Weights of a small transformer language model: 12 layers, 11.3M parameters.
Each number is 500 + 50 x the weight over its row's rms, rounded and kept within 0 to 999. Layers, rows and columns count from 0. Numbers have three digits each. The size before them is the row's rms in percent of the matrix's.

# layer 9 MLP up, 704x256, rms 0.18, rows 524-531, columns 128-255
107:531567553498445534481443464477480547545451534476368501504399439565451522548491497545485472469552558530557477489460515573436438404546494466415583450469519435543439484535501437515439524534489561476501468485515458457488492438572539532512413464480471497582476429500417512479434508440544548506411496351552583528596498470431553498516505582606467550455465463519421519468653425494523458505473
101:483456475536669491483465444532494511544540547510521490516437526442496548465503449450453463473516500424474500475593439468618445492443525534468521465496514538561527505434542534482501505627508505492486470516356503502445536537553496422532505534566500485485447489426508498461430563432494536431560411491467488460486506441575505506583599537515457421527545441589415481483433469387541445447454
094:581511502509470506462516495495493513489571494482493517454511465499479495445597512555504571486545593538577480571521544470576561626433487461487471620548623545510565510434427498506450602478609468560511525520441534453416449430442450581497468575528493511389487531528462422507503577501460491511504427558473511482450454450427484560484510591439513488483503594506466539492528469482528457463472
096:467490417594424558529571517535574538531492489569463536468511578456543472416555530442401475478583557452457536518561473479533544506515407424455492439470458482472458560367500485527507498529468457486585465517447460619507584540529500493505559521469421490556503501509472480552501476481503539495498430488507531574530458483516333575495557511426422540593507553589497522452514482459521430433479
097:491515542499474522494370581500431545399431435494493518516462444576518433433570579532481409478597346494523459540475596476478535478507442440453469544538462500519526557529583527479477541430442522542497550494573553530488513479526473427486534418525454491471501470415426501464534480554477514537437527465449525455610539475521524523399418507401437479484538464538577541511408492491586492642545
098:524454466550518545472502434459496466526517528469531397510529597531530418498470553495520462430527550456541537435446497446626564480602507565529539471460523479487442453525491425542517465434569476547495474460470515457456547618414515558450482510518561460469472537445522480519535411558432616461499539476466500596581542511534542545504507493552424588486524512657474448569480563500457512557500
100:510534468577601497481540419563485574496535458534431555514485425416457546467510493602539520546494483567487513468516448453480543532522474557613464446497440545434430517427514492471447607470443624531536493513488568438547451454555474469537484548586584494452469446611533505439471539557556526498466515556488458435535510444505415514498536522505471504572427491353541489569459464480421414524403
099:533514508445463507560517568512502500559528549551490534562540571525517492470496466568403510461481492539541459511423486474507523494561533473488463469523447496497509474449486477395455490384513549431550378492413456433502453617433503534594458481639550495529399489443554525523543483407516550500492418498434429504466532380433554475557466480395441502539572419464526505472456476556570468510531
# layer 9 MLP down (transposed), 704x256, rms 0.178, rows 524-530, columns 128-255
102:566484410505433559472534487550542521439472540467552558441456516452435563452525449495507444507513521484456514378496608592540396432438509532588525523540525511550577536430545516547433560514495492524493562423493431475514452522447438486452564534459606514545422544504506532524420585560499521501582513517475499466494517502569519437474458573512496468500472533585541514535483502474527561595494
100:495511542444510444392504437644454479527484533478463586527505574441487444532503566474504566489487560473597534553504464569552511583602449464469543482472400445534512539518531510548538440384504524527460464496506508472573546571481461606469530508537526445529503572502499436564431556566529535573515507537635560490402592558560442582473486512497548475438503531532521632504559520532523532453543
096:468453521505515519500572544495553421413474529450425589536591518408373516529440397438445397476470406471497486501444395532547518532526462431543478423415388539458437494438448468551518470537462415547496484426498579497543518446514501499532518457450416542526564423480494531470526482480575411583472511492431493510554579566487493563556485439578460508488540520516477403521548510541474458407484
102:464487526372518488476461541496524528574450582534443394465483459523503460458500592529585509463466472545474523492542531517523592482564462533584536457491438595501530473508475481458452479455434511481521461593540500398489521487556467563514460540506551537598474489535484518449504363507485463573557582551496579499474598478454529554442457520509499574507556512440477412515488555532486488534416
099:510506487577527545466529493478488508438405527469482499486531535480511441496475478568527577517531535470424529399465489570614413479480445552406523501394467485513481446520519464431471546485472466516478561496405486441447533493508405551536519560466528453413519580444532508481463617415489464523451540547556461520513408511522519556464460535470528428471513498415492460563600432522581523571359
099:526432474562497517421470454478535512471453487486444490524554462467560534442369561521545486570526378495448495509539523493563566478575461408493476452484506531464468419458499516639469541532462553538566496481569455534561572594395518466552456483462496505627484482413472418510504492531488492530492496514501485495528418545456502491492355505448517603477514528507459482530528566583479564392600
101:544380572527506364438496554546546473539559460546558482601527481462545593530500487515517473565462571497560437478503456512433432521500537468512457518506578497482583455502504512547444490432507489490411456469451426535559516500521607507448526448415496507568599438532564500448541393499530434511525562499624496568483519451367494514463504480414468405530609472505523573569474504527463527574570
# layer 9 MLP gate, 704x256, rms 0.164, rows 525-531, columns 128-255
101:538493470472585473495514539481501531562471378515523438539483533440545514479578413418430475519521550493437538468463438536406495528414540559478387450485423580445481415488466452453530463489487533520506459523418500605530461538503549428506518481556498591448553603502429518515448516512581381537515449525419590468477560530508536451566450525508504523585474486429556525473533612501465508424455
098:467454476561375510501508549515599484474451568495499492603493474482520562498494488405495446504525405522503469458393519472494485347452525467574499450470616429470408530570488577500436452533447504484473556538480474558431548516578436498616458404441495482495493519428460542528496430513439414513483555479436498418478498461574441394521477490462532471487525496580525578599449480497472495552425
095:541454479473413490592537490498458532406504547416473519383545530473513526462530520481517449523504525552520452465471512449523562463377470500464506504425475512495548554544519460472409497433541424437589470417543438356429511518491488492500495501501616511507487521514474483518482459473565529532516449464490505521501472481510478443565543513447527535543450582440514521489492459575548527523486
097:582499477421519457518475569422494439491520612522453433527504489571510548502460467495494539558467411379459461488559499504521539476536452516470481497538568511600562514558512424522520520561569540512543488500513589522555534507455440505538467465558455437519474512531469532463515557488495428439524412513480362463638502474478570513401539433602528429571441521511499442489440490494534490594519
097:525486520545456512577447557564495501486628484537461474406447431570483483500533519563412530594453510543461550500604514461507373555522482484465404382468495448497503481531490436390504520568504624541540560438515578450469527570502467506586464495478523450496528529445431489582546499586559550566426447511473480438459437546448509469505489457431503545537505558468531426473595435562535445502551
099:528607428421501408491477475522531440472548547347463443464533449537490591603513544484465495476494473508495508449510471468495416457519420487462503526495452443483501508515577510553461505427539523575587453520483467520460538556496504501563456604440632604457518545453463504588519497460492513600483560452581432525464481518566474477366436492497479461484473462534510463464486535524452486557549
099:538438603419562488580541497466426510533380398447365451600540425537438416503539455456548497465510439524493479470449562474500417559510467539540565536495497558437509435463419489492500462547363513470505565620523453457540579459403467546472515460465441500542413497475390451494469465489491450491529539537489495430529552513397510475482524516571494533543566523506487479516460472534523518483469